From a checkpoint of a small transformer trained on Wikipedia.
Architecture: rotary positions, normalized queries and keys.
Each number is 200 + 20 x the weight over its row's rms, rounded and kept within 0 to 999. Layers, rows and columns count from 0. The size before them is the row's rms in percent of the matrix's.

# layer 9 MLP gate, 1024x384, rms 0.104, rows 454-458, columns 288-383
096,207,195,196,212,164,170,206,197,199,202,159,165,216,201,177,225,179,198,184,233,201,210,173,203,181,230,186,233,206,215,209,224,211,223,191,176,211,228,227,192,185,177,203,241,193,220,220,232,194,182,215,234,160,186,202,205,218,192,148,198,238,191,213,216,229,203,197,193,185,194,183,180,221,181,200,166,197,192,218,178,190,167,165,211,185,174,210,218,223,190,201,193,219,176,192,211
102,204,230,167,155,207,224,188,225,201,204,229,227,203,210,206,195,188,200,198,194,208,199,203,191,198,214,207,196,189,222,188,223,209,167,187,219,191,205,191,183,183,166,206,198,176,188,192,234,231,227,186,186,184,224,195,194,213,205,206,246,210,210,183,217,204,181,180,232,185,179,230,192,172,212,219,177,211,196,236,211,196,168,172,184,193,170,213,200,175,181,228,223,173,208,209,223
110,182,208,183,213,192,186,175,216,203,211,212,175,206,232,221,168,198,190,203,207,198,184,215,169,178,191,194,204,227,238,194,222,178,178,184,190,238,200,182,234,212,197,203,160,228,191,199,197,193,194,161,217,184,215,191,198,226,205,194,194,245,196,182,170,224,198,196,170,212,242,178,169,214,219,185,183,182,215,176,219,204,217,184,202,215,219,220,182,173,201,203,191,212,187,167,200
100,198,159,198,185,193,202,239,188,230,201,228,187,192,175,210,173,209,214,235,201,177,201,219,189,180,215,197,182,180,218,141,211,208,190,197,203,228,155,202,176,221,209,197,189,203,197,173,206,224,196,221,178,210,183,211,191,198,202,183,214,145,207,229,154,151,209,214,197,195,218,233,177,192,204,180,184,203,220,197,184,205,165,178,208,191,166,214,210,213,209,219,223,192,224,195,191
089,185,198,159,229,180,243,210,241,224,170,216,253,180,182,210,193,212,176,191,192,200,226,159,151,193,250,178,181,148,212,207,162,240,217,183,213,170,181,204,166,198,197,192,184,172,172,221,186,217,183,199,193,193,188,192,201,227,197,164,205,222,193,180,201,213,205,189,221,214,212,191,201,212,174,205,207,190,212,223,200,187,212,207,224,204,227,203,194,219,196,204,208,224,178,206,198
# layer 9 MLP up, 1024x384, rms 0.107, rows 454-458, columns 288-383
095,185,236,212,205,204,181,189,226,190,174,208,192,181,212,213,206,195,185,199,202,216,192,183,216,223,222,204,187,201,191,208,204,241,175,172,221,195,159,189,235,195,248,244,188,221,212,210,208,189,194,205,244,211,200,215,186,220,234,144,195,210,220,199,204,201,211,203,173,199,184,211,187,245,188,191,187,210,191,182,218,207,197,191,178,177,220,188,167,230,208,186,180,162,212,221,186
103,212,203,187,187,192,232,192,189,177,184,188,186,189,221,200,212,192,249,201,211,199,211,183,219,166,192,188,204,187,244,203,200,203,205,170,187,228,186,223,214,193,189,204,187,207,176,193,213,193,214,187,154,191,177,230,175,226,214,217,181,191,183,207,208,201,217,203,203,217,208,165,203,215,206,189,207,197,190,196,230,226,186,186,208,173,179,193,169,166,208,209,198,170,173,203,191
106,209,162,208,198,184,202,200,209,205,178,192,164,189,214,217,196,186,203,217,207,201,181,202,161,171,195,166,199,206,196,184,204,218,179,212,204,236,206,220,195,173,219,217,213,217,171,181,199,191,202,190,243,197,215,183,224,204,225,179,195,213,229,178,215,177,197,227,228,226,188,213,218,185,219,156,209,205,209,213,224,227,238,221,198,179,181,218,172,215,206,216,210,196,175,194,193
105,223,208,203,185,229,185,205,180,236,221,179,184,200,176,216,193,185,193,167,234,220,199,231,206,194,232,187,222,211,182,170,204,201,222,162,213,224,165,198,201,228,170,158,180,225,215,216,204,175,211,210,219,188,176,248,171,193,223,178,210,201,239,220,222,193,206,208,177,209,190,221,195,183,201,225,191,214,174,188,206,197,232,218,211,200,230,211,178,229,221,200,176,194,205,192,186
090,195,184,224,204,208,173,213,213,211,211,205,189,230,245,186,222,175,180,204,200,198,200,242,197,191,165,228,214,192,165,205,217,219,209,194,199,212,211,191,227,205,200,207,218,209,225,196,241,209,194,227,172,198,192,188,204,184,194,205,203,185,219,215,199,210,216,194,183,246,181,236,202,198,243,232,162,195,169,208,169,225,174,182,196,184,181,177,202,212,198,191,164,182,224,200,205
# layer 9 MLP down (transposed), 1024x384, rms 0.104, rows 454-458, columns 288-383
098,211,184,168,224,213,201,239,196,172,201,212,196,176,178,215,191,216,165,193,165,205,180,251,225,184,190,191,201,182,218,204,227,212,175,201,211,196,215,212,235,186,182,206,184,215,217,214,212,181,215,202,189,213,200,197,210,198,178,222,173,230,215,220,232,194,215,188,171,184,202,185,175,218,240,198,190,200,210,184,183,180,221,181,227,213,202,249,192,197,156,194,197,190,183,211,178
104,219,218,237,186,208,198,193,221,237,164,191,149,207,197,210,222,220,171,203,177,211,212,186,199,204,224,187,199,208,194,199,201,194,218,216,221,205,210,202,220,196,181,162,213,177,219,211,186,206,189,189,192,226,225,194,189,233,192,224,192,231,211,171,214,201,184,154,225,181,207,189,177,218,195,216,224,201,195,219,188,206,226,233,156,148,184,199,221,191,204,164,197,201,218,247,185
104,193,187,187,203,167,156,204,225,185,187,207,194,194,203,210,188,222,166,189,241,209,179,196,189,237,175,206,215,202,168,217,236,196,202,171,154,214,207,206,186,237,222,215,215,207,216,189,187,231,187,210,230,198,165,185,203,217,230,185,185,202,168,212,208,174,195,177,218,210,166,174,174,220,222,181,172,199,186,210,192,180,194,193,163,233,200,202,238,219,221,211,187,160,197,236,224
098,151,164,186,186,218,197,165,218,196,197,192,205,198,217,181,170,215,200,210,185,173,157,212,186,187,205,205,174,206,191,212,165,218,211,201,201,214,219,165,189,210,218,159,173,207,182,242,222,191,199,207,189,199,240,170,161,212,200,190,194,206,172,229,235,224,174,223,217,182,226,198,181,197,207,223,211,181,211,205,222,222,223,208,189,197,224,210,189,195,191,210,196,167,164,193,232
095,205,229,186,170,236,235,176,191,170,206,205,184,189,197,206,168,189,192,225,228,193,205,218,209,187,213,218,200,160,220,221,187,196,202,180,166,188,199,207,198,182,222,198,218,204,182,209,200,179,194,203,177,196,196,200,202,178,190,217,182,189,201,235,211,228,223,234,199,223,205,200,212,220,190,194,199,239,241,202,177,225,215,210,192,195,184,209,220,217,221,222,206,197,208,178,207